config = dict(
    d_model=320,
    n_head=10,
    vocab_size=32000,
    norm='rmsnorm',
    norm_place='pre',
    init_std_qkv=0.0748,
    init_std_up=0.0748,
    beta1=0.9,
    warmup_steps=568,
    decay_shape='linear',
    batch_tokens=[32768, 65536],
)
Each number is 128 + 32 x the weight over the matrix's rms, rounded and kept within 0 to 255. Layers, rows and columns count from 0. Numbers have three digits each.

# k: layer 3 attention key, 320x320, rms 0.0979, rows 16-63, columns 240-319
# q: layer 3 attention query, 320x320, rms 0.0968, rows 17-63, columns 240-319
# v: layer 3 attention value, 320x320, rms 0.102, rows 0-33, columns 240-319
# o: layer 3 attention output (transposed), 320x320, rms 0.0948, rows 0-33, columns 240-319
k16:131153123080119117123125179169053135174080082136201112122070168126154134094116230156124105124108199098122153130123116155139128148135087167142185201098179089175156160136066140109204163096158178187140161091168108153117089068152105139056171068
q17:131155119127136141151114114112255123143177124117133125117144121101137159158158104084086090086127059146086090180091191153144143107130103153187117157098055072128095102144069142083149140093115072122058021150119141223133162206171169179153126128
k17:146109130152126096140133115127228123120127116156127131106175090090151138159149135109076087077153104150084126188100151115145169124113103182170125129092092120123115097194111145123113093084145102156060115154097150217111157190176143206185170145
q18:139140116144137149119131078086069153110099104150094109099141197104146161132156181140140119174053216053106143112133167195196106101090177096177108158126178112100137159112107143149118077199127143182158167070109143183107105063100137109148123133
k18:115115126128132145115144075092076088108094079159091092104137217121153162124160177139146133205074243087118202089136151162181081080092155084162121187120150095122143164107092149097125115182134152173127158074122156169112087039136159096162144114
q19:120141127088089122117122157083106143109138083161125174066096158130154151175167203088098078193118145121078094157104056143116121127095118147148138132112079128143073142191068090053126158148201158176105089198148105140137101114119140077169168165
k19:137161135111073108086113167100093165108134110146146185105119154145152129176148210125134063183111104146087066170087091186124111133110150144150147129128081122124068145169059085063121135129171120157144071168137110171129114117088104094137123151
q20:135108064056146138121167104050163113142106138131118157103153144175127087159008141092118185063085140109126153143134118096111139094163105166137129173125106112113035117132140082090137136089132189062073104081076118043087161123099064116081166090
k20:143115087092123142135156113074181105110159124148127135102102128171125084149022146127121160066095140135132130113117172147127153104131110184163107186096095126116022072110149079082132129097126187079090080101062097034095167107102061133113112102
q21:156116114130149095134130142118101130161042108085151196084162166144120123132151139078117085154154144110073140184135140106130067093130097055097159084105110131110117157164133131136220109121160088211125161136149145228102188105154195105126217101
k21:175154118136148112159141119122086148175061122093152196075155184100117123154175135048121090160150172081053186187093149128169085097107115081125166119111135114099136154152124123160202107116142109163136145132140127195101156146159187135125213121
q22:113107112106098107106127185141111152160098087138110113146142097122100152121187154165161061150202214117137096130134126169125056100107140069172124007091155088151208115140120212134076171123084163081085121087077134141100119124095097116073140136
k22:105107106097112105104132189081126101132129096140108115143116119109116199132157202165155067124163226118153139114124099213114085089045132088182116057107114070145179094139113211104080161085117185100071118093112098112071105112113098111092136125
q23:146143134063107199163186126136192101038170085068122121145129227226112150099174114125125192115184075111133092189115215107129085124130136166122138072158100100187081144153130168000213154112150085067139139088052133108131154142170146117192147087
k23:146099171090098184146205116138178115028181082076132121107136225238137120095185139134060199093172071121138111204113178111137125129136136173153126066176130101195082130159167162007203116099189105091139158083058139100122152135157148130182184129
q24:129203091110133120112210092099095161133029109123087120099178179108143076064142128081091113094160147142123131167159070129121141060070158101107157158119164085101132210141135135165159120106146183188069105122079093143110089153133122106195192133
k24:104197061111130132129158068114093132139036109096091118145184162111138073077126147098092097126189142115115129177156078120122105065098141084116168149123171100129182213141127118178144096121124189180073120111098097136150116119132157094161170130
q25:121052161161096124170108094139151106155117122068177150146133185188179124154111109142103109126125095121136111121160102187116164134113097125149125104130210088127063143129127105157042167133086142147223141094104203131071130182154069171098173120
k25:130082138128075126172111094161168137167141122050194152134134182200190089135079136139117092147106070113173112103131117215127159111115100115164137087132211092127068138099105123164081198154088122142207110094096182139070099195157073155096154106
q26:103065065118098146132111090141140123107109131157134129114155119169133172075139113187164146049168151147159101052093129126135099174124134172150112172098145120063079155100075183145195077155160161138200111148141128105161113065166118151109121128
k26:115108098085121150128107115159147132089144141161123155102124141160140176091136134169175152033130103152166089059078124157169101174108172202184117159088132141068089118103097176152174117141160138126188100130123133120160105090117091142129092136
q27:100142055160092128067160065136090119122086127027115166080128121143070135095117085116110107085100174146111127156089169183123089054128153157110114134087063143141133166154150060122136119121117157133063108102155093095166105199187130099146157157
k27:117153084167113102087133128193081118135103136018126138123139074103089095076147083106107095084132150118148134157121181181139078044150145128099131150052121148146150179137136062140156093139126129123066112123142124103168126169189129116130123146
q28:086114108124162054129109155126191177110146033149167163093112117090118183143173118143148176065063084187156155110126149214107125076121067072147113114134152116158133173100134130115133150121115157141130150166171145159108082213145121098058168175
k28:098110093148166064115100140145184202139137053147148161103119147083148182136169138133172168054068122192157177101128147177117113089144066072116125109146145126175136172114144128098113148135124146149103153143139143137088103175147137095061157169
q29:161122133114105055083161156134097106212141161142139173150167167125150176064123120171172134200092100108150112144141182194075136165109111119119133189176093142117100137105127112118098042139133171174136137120149111163142102144116086166144161111
k29:162088142111119042088166153099075119160116154135138163182196149164150178094108122169137091173136108142121084158166159179082074135130121125134152178191110126113089142101133138105108057147118178196115141129134161159147122171127083178161194136
q30:216126093178097159089125162092068085081115166101135181098129131087068123074091189170115131162087104132034116136227139164116084158162135083107095173149169120122144153108059152104081136129125124165141129120151095135147106071153096138123127129
k30:188103102148096148084150181051075093051101122114136167082149145094063138083084168144082119143097129124045146102233149136129074141135125117092106174177160113097116162100069139097081126127152110173140123157141079129167094069149118120139179131
q31:144113139048069147112163178115122145043162116177107096097141165163113174136120147145146156114058047183090160100105127131112117109115125186109114100164149150102081111104128141059150190197130131098113121121065104137103139061120091118130170129
k31:179122131069061165100132201161117105065169104158112087113145158151114167159106137103142147115062043172109138103091136119108122117115103192091119110152161177123051130124108151044194182188115140066116102113072105127120147039142106126103153114
v0:191124150154120135133119129146072130103112153127129119131147176105123130091102106165093128139155086119173144111136122096093132135126186141128155089182114149163150112147084131121099116131125145144131153116059118095179112122174098167105099135
o0:155153175148143129137145133093112121138079174127097113139136149146135118055097077133113123142166121145139130079154126139158106137147160138128179114132140187150158100141116170167134118150138127135143159105134144130154078177121102125132109085
v1:147146075142087116140115103105154168152107131158104156151207112145124195180146122093126085153087153165151121115135085141130137136134096075117119150144148143097216139131116144129134077112098134135151154104161182163095125118117135105111116130
o1:142081083133057143183106113121141138119116144131123100141217106141150150152113139106138090123128174126142146177130097177133097120147084129123103113179173147114147128110065173104121132114142129135099127138158121146117129183135123133150116126
v2:176138113151158098133156169142127205124111125123125097158118102172141123072148092078097142145137125173134199119139115107046152165098184171138126112106126099132079148106060126161164089133109131132154137151167075098157164167163094096125127150
o2:132084141145137152181109201159096112111110108106136054165099085126118121105108137118059141130085100068188194098132143130085157121122177105160145127118138131164152160201178145091146131107122171177109159096149114173117144101117105129149122151
v3:155127161186115105127114090132140175127140152131127130090093078128202192091167175127162153129099093152139041103168127137151094099137149091126139103143117114125132116127114166099099090142097109162121091114114099080091176154161135118119178156
o3:155121180159129096188161190145159149133133169154125118127065085118157152087144173152186138130139104104150150136205127135128174100134131123109138069123045150163088120184087111100096145066150098076168078114126121102179176154156137129144141096
v4:112153161080076175099098084124147170154124180149144157130140111093152099129162161125155134096173102114110103119120163079161103106135101152118137102107080124128102167119101189075164162160130145090138108115130104109150163076132148166153107112
o4:092154142047056156070105132154135146121127191136153160159147102099163092152162159119126163123145121162155112117140152071126133157128087113156130118105095123113106173080120162092129138176143137122106125124131123118144153103105186151170119106
v5:186106087080097167127156163109141075130127133165165087128128138126117092121129104174111148082098135116166086169113129174099135102083137151138157141097137121129116128123102064151102131189139150126158094152105084124140156131112084113144130146
o5:128099141103136084139128149160141163099147103157141094125149104116140121099168065183065157134149136109202094139090091117149177074122130138157161173111114125077161140094093117200104113153140183072113126151131127173158126176099108121135103145
v6:146111151164088147162121157138105155099102089131173130127190127104123137118081109128087146112121148127159189066136125177150138106153125069125075098134163153138141090109145166165135095067160135130183088160135119135157124154080117115088121093
o6:108134186111065126082108118147152143107080104130212141137192110086164140099107151122115165122139129101109186064162103156140118093126144135164107127092188139155146104111124141104146111063140137168167101107145123080109122198080111116122142123
v7:142113105121089129125106128122156173085132095107035078160121109133162103145148141114132154132129193148113136072137135060104084120156114176179088148167169129121078128121156102135140103174111163132101132074147103087149143172133113129177122085
o7:167094092118094132147116139121111139145118143103069098121125077083165110155150180112125118141141151142146154100152103080131102130134146175137076138076110154086128116137164043128135090204123170093176143102175127147143117095117153128149106103
v8:100146093174118160166111161147158144097086167136088095127149110147162122096122090148141107141102115117128112139080148088124161146133151080106110114134103115100169093127132158096165098126103130168152154188134176135099113138124121159141124140
o8:137115086171110147209076133085102144090085151119070119088176146112153097108126115105086125107092102100180109174109154119146162115095119117116080101132116163108135122085086133061158117118067134159150079188114146128120143150118082136184126150
v9:119099116175101082136162129087089126151126135141162153078212095158038074162178118102204122096120109134099112087143132111105130115126109158082116124075138138132123156134162111123114179154136116117153161120098134142061144146125107098131156110
o9:150099099164145116065120125111147096109113163094183158160177096139105101106105089117198142063084095083130109086174103118183108097116142122117119134121103095139083141113172104089114138133141090164156122143134124112126162175113113107106102102
v10:117122099063121100119108139153091089163103107128154097123152197128141145133116074125081066158153072104151094137152111149138131168163160113147101126079177135089146144116135118137156168119117127154127105142163128154116137111143136118126110184
o10:093127130124149148115132154154104114129145124107143106141145151146089097164133073131111123112125081115137161136132150102109124095188151088133126116113162096070175118131131101126163113104126110139110088170169137149108180160134086140102115173
v11:115096128134150154079077107119120173156111148135169131120135103130107113103185163133138143086104108119157195129093084126158135087139147121133137147112127167122091186151146126128192121105162127148128126115079104116121137127121125114169157112
o11:147087130127118156116106139105116151117137199098150143096136152163105098096146136107133117123114115119132155114128106128141109116124122109108113132170137115119139138140137079089127093116124152132119148138103108128126138130156140121128155092
v12:142125129118127100104111150121103177127145065122161109116153132195159120119146138092084148079171141145120132135151140113133111124132107119114117150122139115060091166155121113154154110070137103143146113121091120150075123150129153110114132134
o12:153085134109133110184118107125164177129162111098150136100119144165098101184139153128126123091153088157113175148138105098125084101138111113075089125190154129104101151196153099183152143131134081138162135138080112157094143118172144144095120186
v13:171120128120160146112159130162157140132128179115098093124125180157163172102156113114139116131114120087140075109146175092060164139082098093117109089118149136110130172131161086126170120165104118102138099136081153100079138168194102062145058105
o13:127120115138091166161172102125147128148135147093112080126122163155161143126125107112105112120139113105139067163166132103127143148110088113095123131121162138046151153112153126147142134171109134134160065125124146141160097154149082094148126084
v14:128105137108115089161091137106140052147101066152114117171177184141141108134131144142183105170144132147155115117152173084166152138091145112134151156116129074078144127129128121146089130106112117101146155161119188130116196148144070190114141146
o14:126127093118131123078078148068084121121131122130137142169164160139160101185180176145133155207076141129195105090130123099200189162134129142129075096125134123107143115134111087135124129084137103129135151124132116171130194181121089183130156117
v15:105119122088055122088089168128156101157099174099145217095084060124130093088132185141173117152183119164073144109098132146149159097115121111145181138147103163066128114122131143160072107115122140153123153083149211106113109071153065143114180193
o15:141114139129166114149081167128175118136100168115140150154085092188136114098108162191189084071098154166094142165164113164114164146114099123168110143168093173084160118087121111107133052151166143127094185169101147123126137120139073085125136152
v16:109108105093120176136188172129135138123135158125143081170093074121126116149083089122139115162109133101138184079069121085153093116070072107097114126096163156094138185118146125152143126101129140112079107110159126131142098169130097124144124113
o16:103113119100111172089163152126105095115082195119160133159126095101124150093041106129129111107124146070123153063081165138137068146121119137140167171159142109127125159092132132104103123086114144132115142124188100149107083104083144152104136124
v17:116117111162079075093121043169168135164077144148128114171102119159161135099106143140088129129100145116100136149161152091048120181135126128118080102141139075141111088097157133072079143127136147120166125178083085121126128063118114084135155134
o17:122136118137102098080110159139160157113138132130131141162105144115209135189140186177098139147131147156147151127169134171070133162140120130177107133149118110116132085085143146106098160227114154129150141117163057145112146090083098094104131144
v18:151104122195163101142163133111193093109118164142059137159144181121129117137114113125146032144112170154109150137160108121078158124171155128139193153171126121113128125144110176189109125150141120121148134088109124134163136082110140117127147081
o18:177147158153116129106161167137170098119168155151089127150157101095146138154089076131131086125083128154110116097128085102092135108188110099102129119162097119097131141092140116107118092168126113167108175103114149119124121097104102130156139102
v19:166152069145154156126105090128154170113141188096161139139106133139110158087119100166157133099115144076149176101184126162080122130090115102153138155165134200149109157094129125127134111129125099123123105177157090127165128100147093068116158121
o19:184162127168114144134126135111122205176125155121167094148130135128114130122132107096115096142148118131142097129135131167102152115123126109132104101142136167177152166052161082127146114135091166082119130171159147150177135071119078105122121163
v20:161103112101156173098151160137076153126126106111123194118053084139123095142151118135168131151110149211176130111094170122131075152132141094166114148130103174137115191098130135099133139149131140095165176071131144132161129178122118122077096142
o20:165105087100101125083154105177110145115117102170167153085095118106149123167124143120100126122133106129158165103159145132134135104118135101141085165154068154091092176129107131122157103109129119139120163119064146125165149180130174113133116155
v21:093134186092141129119197158147105074150113118166143098146113129146065198134192120193128140134098161139123122164142155107194122096125148149121137161167182133144120131125096092151151144131159161129135095148139128083138137118130109159155140171
o21:089100215095139106031196123127157122145126069172166175152131136124083180166184098143100125127131140140140124139116105053157123069131090125109108106129126132120109132153091145122152145103101146156131107168136114081155136127103075109118139185
v22:125103146084187102115134134130150124121164130099105113105112132166086154125084087114120110116123126114174135160127139138116153171126091146131146171153116175105107164150112109100181124179145131136159124139112097094168149126130138184111141115
o22:106098155127188129164161106112137091112117161110118119103152152152087146052108129103101148106160166116135147127142189118107113137144094163183175187184181111114152136131118108090144087124129162142091112112108099131131116106145158129107135086
v23:177101163146106127129109073112107057123139122100063152162145156130213192110177088122073111103154103089136068130098099108124115129149147158159116141132140123139163070160127135151161130130135160131092155183175116121126126130148123064064145145
o23:183082165160109154174093083103066085153102133105067155184136153142154139121138138107115103163161114131145077170153102097097117111120152176089133085141148164084185085183118121131149154143136148105113112123221128154146127110152135085158083123
v24:165137132153122099134090126104129118137135133175089094136144109163093138131106127152130110147167104102191120153064147108099119154112123111110154125155161159123113109152099116150124140108161129106122115124152124101166119095112127122141161113
o24:122148126126161129122098112112149077125072144126122107160163137138103138121135147158108119108122153108186129150070151152158089186158127126131177157132160130133151103129108154141125124143166137166108131111185069125167090155105146112113177107
v25:108127126152131157134149093164109165104108133048140130140127142129152173110142147079113126101111135128085091128109143151149131150181097132176072146123126142138151127146097098128097119105138135140134143151167137108130188135133132123123128083
o25:124109107176144107140147123149114146088074137115157152110076111146129184142125121142176117120135099117111065098111146132111100151165101170244082163131175150136099053185120114127137119077145126093165104125109143104139170102135089177111159083
v26:154156137146104094138133182138204132179138141120159138122093141179142063115129146101102187189063120146117150181169144101099144140106096096106109078078154105173096106152145114099117134147137179094148088147138131146130145125143147085132119129
o26:121159150167118111118147121131146113172102127099143165093108129137123070173127122070103199175135103146106109148078157149153108066121112133095104119144162148169089118153163134168121136132141135101170056107152148117121136111123140125114106134
v27:112101087092104108157093088147126117126114133137138112129142087106156144070131160183091140123194139115172097147150170119125099131102120082079177130106106173117138115127137079127157154156112123130089038120085104159172116082112128070143098122
o27:078112122125062124138094124164138142141129151165110098112090115146159098113166154158122166139190095139133117140137148142076154178125131058081156106102076133107107132119215064114151136138107095111123090132127066112156158111115154090116147115
v28:142106125128121166143111130080103131138102112120156173117112126111135144142132138124127162166151109135111137091159115114141085163078129110060072153156112147105170171144147110123106130072089153123132127145068129123090111130087139087131151154
o28:154125129113146156169123152129126133140109133124123143140086140117118108138145146160154167127132107137099159124132122118122119098087113139080106132162093116173132149145128126152121165126150171126106143148124124131117134142122123124130124116
v29:145122172127113189128146099138193211153120061129086201119117093134177123041143145136113077101112132147155060141115144179072113170099129080146108146109153111148123174153116116111107173119127113127150127141172117161093115058122117096168132114
o29:138113198121131173171134076132147196100109134138118175103086082139102112116157144151117091112131106106140131153083135142081171097091108164152112134114163090137100162210121095132114135134132056127123153169168141168120139045100052139174152157
v30:185126149131118160157129087117116125191139107170133112139091118094113140127135159122152144142129147091153145122125151159174144143113095125109147169103185154124091165089162151150186114115172102160135192119172161108131136103140106092118150160
o30:114085132168100149171160120114101127170140115130180116161100139167083091168128136153111109134132115146104148115119199132109169139137118113151137171114146153106127166052152169138112132132179090133096149141094159123113106113136101108172117163
v31:096113104129119075125130149148151102175139116139156153131086100096183134112113124082111137164098086100098153098105133156115133115146153154191142090168089100124114139132106072123080165137124100143074117075162146138180126144070125117095100122
o31:116143071107102026092149132174131127131108111073174152152109076141197150109117114051155106141049066111143115128129104176106078187133176130174135158110101099115116143130090064135113131151164138149127139075122146079120112126135159126090122138
q32:128128128129127128128128128128128128128128129129128128128128127128128128128128129128128128129129127127129127128128128128128128127128128128129127127128128128128128129128128128128128128128128128128128127127128127128129128128128128128128128128
k32:129128128128128129128128128127128128128129128128128127128128128128127129127128128128129128128128128128127127129128127128127128128128128128128128128128127128128127128128128128127128128128128128128129128128127128128128128128127128128128127128
q33:129128128128128128128128128128128128128128127128128128127128128128128129128128128128128128128128127128127128128129128128128128129128128128128128129127128128128128128128128128128128128128128128127128128129128128128128128128129127128128128129
k33:128128129128128128128128128128128128128128128128128128128127128128128128128128128128128128128129128127128129128128128128128128128128128128128127128128129128127128128128129127128128127128128128127127128128127128128128128127128128128128128128
q34:129128129128128128128128128128129128128128128128128128128128128128127128128127128128128128128128127127127128128128128128128128128128128128129128127127128128128128127128129128128128128128128128129127128128128129128128129128128129128127127129
k34:128128128128128128129128128128128128128128128129128129128127128128128128127128129127129128128128128129129127128127128128127128128128128128128128128127127128128128128129128128129128128128128129128128127129128128129128128127129128128129129128
q35:128129128128129129128129128128128128128128127128128128128128128128128128128128128128128127128128128128128128128129128129130128127128128129128128128128128128127127128128127128127129128128128128127127128128129128128128127129128128128128126128
k35:128128128128126128128127129127128127127128129128128128128128128128127129128127129128128127127128127128127128129128127129127127129129128128127128128129127128129128129128128128128128128128128129129129128128127128128129128129127128129128127128
q36:128125134131124128130129129129128129132130130127127126125128128128129124129128128128126130128126134130126127130131132128131122126126127131129125127125128126128125130126133131129123129130128129125128127128129129133128129129133127126125128128
k36:128127128128130126127131130130128127128128129126125127128128127125128128129128128127128130128128130126128129125127130126127126126130128128128126128127129129126128129126125125130125127129126127130127130130129127126128128128127127126129128128
q37:126127131127124126129130128129132129130131128128128128127125126125125128132124126123125132130130128128128126130130125132130128125126129132130128126129129124128130127127126127127128131126127126124124129133130130132130129132129126124130130127
k37:123126135125119127124128132119132125128127132128126121131129130125125133128128129128133132125127128134128125136125122134125117130126127126127130130131127128134124130123123133129131129129123138131136128125129129126132127124120130130126120129
q38:133124123126127129128134126130135124127131128134132135125125126125125127125132125118128136121133119128124123127131121135125133128128129130135126126126130124126130132134122130122131129133127130127122135134123129131133131126119128120123123130
k38:129123127132130130123129120129130131139126128130124129126125129139135126122124131136130131128129135133129130133127123129128134127129121134136130124132134129123127132133125135124126131124134121129131135135129127130123131126132126129122126129
q39:128138125133144129128126121124122136118126124126124125134130130116128138127136130119141116122129118117120131120129134122126136124137126112124130135133129135129122128123131118132140121129122131136136122123126128129125135127121135134138135119
k39:139134113139147132138129114141113129111144123136127133125126125128135121122137129120119127139136134116129128118139143115130152126133133131126123127124134128114130120138140116120120129124140111120117120129134125124122134136140130126131137128
q40:126111127121117119135123137122130114134130144145137137127107128136137111126131129130115137131141133136136128123117094131133129143130126135137122132119128126135135141145126138126128121134129141132112128129129122126137136118113127123115125135
k40:122138124135113115122121144092124132129116149121107113134132150128134104111123114130133133124107147135110155141134105146129124126122096126148142110120128116126122126112113132120135144122138129121153110139136113110111133123108141115119111122
q41:136137131134141129134129117144105142119136105121124128124142123108117137127129119121138125119127120105117119110133153116116139129137129116115128139124143122111112133108125115133137128107117115135128126137128135126135136126125123140125135116
k41:152156123139157137155117111127098126104160135123135123135128116114143126113135123114111101134133120104126121109132144112144158144144141137105113148120122132110115117135151103122141140125145117112115105120137137115129122148135127141145147133
q42:120146115137145139130127130141140139129138127126126137128133133101116148129129113135123115140131124124117138130122150127118133115120138122121130121143109121130102114098136113128124123128111139112150116130132151129126118140141129131147123128
k42:102117139130133119104134137129165113125127133146129128134120119108106151151137116156153130120144131131125145154096120147115112128124147125121114138140125128157155130129135151134100110126101149150136146121123157132127133136110121119135092138
q43:129118144129087112130142146147136116159132136104155138127134097148131138130116120134125136143138120146139141134134115113108123142128123154135139154151099142131121127125129131114145137118133129127147133136123133125151117133143129155116141121
k43:121113160128105099089159143135153136167116118120126155142143112147139173130115131143118137127131095152140128129122120130100117151111135137146144138159117150123103146114108150141150108128108153134149141136114127141132122110121127151108119113
q44:111143117115144114097130141102120117121116126138115148148125122124147119138137147128130127119093161118130136131142087127106127133127132147122140151136121124124146147127140107137127128165121176171125139121146116117103122119101126127108112113
k44:115158125132157105126122144096102139134134112127124119129129127110164116113131148128130117132097161117102144139136110132132128115126123140124141133115115136105099141125143106115135139131114150159124110141158115113094130117109126119128131106
q45:130121152123129150144139103137113123129124121101141105146128126123144104141139130142119130125132135119142127135128112115127129125114133125098137132136150132135124151120146121146126098137114138143123137109102142117138124107135125140128105109
k45:132135141135119127143134098129124116148118125144124122166132142128149120149158140151123135135127114120145124147144096114136134139127132121113114146138145142135115133119136127136152101143115149152148121100120120150121127107117135123116080123
q46:127114137115115150120115127123130130125112129122133125154147108126123113126140140141124140110110123124139116131117138131145099132130139150137114133121128121140135109139130140140141092119118136134123139117122124127152119152144118162119125121
k46:128126114111125143130118136114108118146115117130126118138146110125126126115130126148110144106114135147134109151151154120131103152132132144125114147096124145155141103140142135126130112150118147156112126130132134124142099156132125160115129128
q47:124114132127092124134146118137133118129143133116132115128124127138120116141140115124133135152119116144131140141163139150117130126121125126113131106160115130106133086094121144116114158151114129124152123127114146147132139134140134125137119114
k47:132122115136102146129156125137139127121146128132125129131102154146141109143126122151103148149126127157127131133150119121111129121145136138116133109169133129146127110127141161116132156160135115128142117135127152144138149144125129128129132127
q48:120149097127168124143113081235108121099115013151177109107142232077057063191072169062203177137164089214098176094162093125101034155178136079154174068038063144099197121126145148052094120179112139133139087138220094109109125092106111176145080056
k48:128155096127163124148110086231108118100116011146183104105145228076062066192073166059202173141167094215092169089161097121096035143167135085160168068037068144095197124125143150059092127172114138127144085131212092111112118099109114177146077059
q49:171150071114143161168064152136173209124136120135184160120189122144076086057132091170157203183154063157140184138075110144132104157090222186176164144151172126127144166139109051077057150088123166136151200052157143105162198117175105110089119190
k49:171152070118140162163064150129173208123135125135184162121190123142076087055122095171156198188153067158141179131074112152133095155089229181182159137151169120131144163135112057081060150093118157130148194053155144101154194112174108104097124180
q50:140135152106074196101091163061153088163083136193255093109072102173105089115198178075115113179115065120143118150140191117136154114179165064131151091203030127062047151131121140174082185024145181182136168162138139126140096220110148139092182096
k50:145139142107075196107084168064147093160083132190255099112074104171100089111198179070119107187110059127138114145138195122138154109176161073133148087199023130060048152130132135172083187019144177179128174166134132130141093225113151137091186093
q51:071129049177132130126183095123163162121123113067179108110111130042143117155210154123166114175025133115173118123066094082161164104101138141108018121183094024061117168106114103128060076130078150154089075074154045162146125236117065114072184108
k51:078134048175136125139177092126154166125125112063175111108109127034144116144209148123161109173031137112172121125062104083163166109095147137106021116185088025065120155109117097127065083137088147152085077077156051164142118235122068115066193105
q52:178105058145144214081163152128088051121131193119157137125151121135111136133058065078133124219135214221110077166109156155180141101110151065161054146159166116173121147118157155110122106058198096117143120156231180176111191101080106164149186091
k52:177116065135148215080163151124089053116135196115151137131158116133113136130057070076136121225132207215102080173105156158184144097113151059163057148154164115172120144117154150111120103059198089113145119159224176174120188105088115166153192088
q53:088110080088130135106107096162060154170076099073088085161145186066127125106054139178037175100220242107104073113152073100125176109085161208123195143117140107089044031156100172134128149120181108152121096105048092110057131101171181224168075150
k53:096118081092131139112111099164055162163085099070084086161147187058123130102051143178040170097224240113090073106162066110136180104075167211120191149117122110077043024150108150125129166117179104149112094100043082116058130107177181211182083145
q54:154187030166015138124070149221189142177136117111100016157186170210133131195070163136138186115100253128070174130139213087091096146225136108115165041118164111138090159126140084198111142074149154199107088132135100120118103090103152147153092126
k54:146181031160009138125069147218193143174135118107099016157197176218131133197068169141139182106104253126072176126136213090088100149220131113115171041126171109143094174127137091196119136075143159197111085129131099123119099091103150152152094131
q55:255085066017150142087001097109066117071119146078134217119069082142132172087150141111111118139121171115155205220084130133120090068092078062141121109085091224164161108116151107111021076202099130108154094088184115131118113177157116133158117118
k55:255086068015158142092000097108059112070121152077137218119072077141126170084145148105105113134122160109155201215078131131127095065088077064141122114088097226160151107115157108113026076209103119112147094087184112126116115175152108135155124119
q56:128115162134092109127113140124084217070133156079179096140053076063103075199078198063146192100144121087119169170084131101158150118158172097067255074110081091117120214093099095208159116084152117034103077094059112146072159163085136115129135131
k56:128117166148086112132111147127084216072130159083172099133047073065107078201078196063140197104139123083119169174090135095158151122162174099066255063109088096115124219100095095205154117081150120032100083099060118139066157165093130111128138133
q57:095133091107161153110134033153183083105130208110142033141091112069151096159168146119086084118154101085127155144128154129109062151149165161151237205158164162133135057144141168108118169076118114134107126082140078115101076180122120148205138170
k57:094137091108155157102131039148183080108127216109144032151095114076151095157166141114097079123150102080123154147142152139117058147151163163146227208163165162128137060135134172108122169078124115130104118083140069117108076179121120152209125168
q58:140136115187171051091170123110171033074067086175115088152223125082179171122139146073099096118205169181153091093191042057188139135179083116141134092119087100140110088145210151144158143115156170167077099142121198139159137130048075141072092157
k58:143135114185183050095171117109163036073073088173117088154226127082180172124145142085095091119204164177153089086191036052188143134182081116139135090118090098144109092144201145136154149109158180167071099137119193133155142129047085140069092154
q59:081105130086108156132151075074134130102140085137149132099149134118083042103202211080165138168159119098141121176139189194166170107170187159073144157211161152191167149127056088119119111176137115114127119216076021107166093126069098154101104152
k59:080106126090103155137151074079127127103141086139148139102152136113089046097201214083167133167159122098141130170135193195175183112157196161074144157208152158192162147131060092119122113175136113112127121214077012107161089126069099158103107154
q60:000108215137085163196119108132151030193105095128053130151111139063064229105111213194130156177184130125096081133087111110175095148083068109126107112158167065188134128106071110089078139193201111138120092080098139116153150134094092083160137132
k60:000110217139089160191114113131151033191100094137048126148109141062057231104114212187127153175181125124099072130087114115174088149083068111116103115155172064190130121105067106084080135187200114131123094083100134112159159127091091086155130137
q61:062143139085156155125112098131135098149168160178119135196130114102163197136126124031150140163157139112171124155120122050197076143133174145143125126115141099137117159105141052141158136181096159149081155245034172124127083140104130156106101182
k61:064137139084148160127115100133133105154169157183122132189131123104162194140124131041151134171166143117176126152115123052192077137136183141142132129119137095139117161105149050139164135181088160151084159251036171125120079132106134147112105185
q62:131119105088000183148166120103135056197184130137033159137118182011170075074199102172042187138166113189133089107064141069090117175108159080106143130029058148114164097131140112115139153109088093132171131149161067168068120169148159146114187082
k62:124120108096000180147165125105133063199186134130034162136119181010169076076196099169045191143167098193135080104067135074082109178109159084105142125030057147119172095131144109111133155104085094126168132157150059169069123172148153141110188084
q63:024150103179125119108175162176201128024162183118006167163082168130080139166100151080135106164192178100118163149138086133113156159151194126125146181182095187112048159142165138078122142080129142158133092173157200144171064148116107131087075089
k63:016149101174127118106177165175208124030161188130002168170085168138078141168099150081129114165185177103128171157143090136112150160146196127124146183177098195114049155144163128075126140080133144152135095177164199148176063144119100120092077092
v32:100147096122107137143116125109091188144153114141149118089127131104101096186161079105116129148165167070112104112145090138119102200129127110132154114125105136162094153161111100099163098095180148176148143115122092136093107141084113114164162117
o32:110109098167143143175095107148101194128159115114150116119102137090085096152166121104096097128156165101128132156156145139113126174084128114102168100175082096168159130167091103097137073115182162146178110101159152131116111123124123168176116142
v33:127113132149091145135095117116159145099145151133116130116126124065159163150110123073105123107131145096115149078084096128120124141124119125078133111138104088139117117138123162159091200154139124143116136122195148124185136087066148132121136106
o33:122128110120128134151129102127128123093137113107128133117113110102143210146102153065125115130114135138157125098082117172110102144101070110144095123116166133131073123088141150175090116132143150186100136106149171120163139113139135164116142114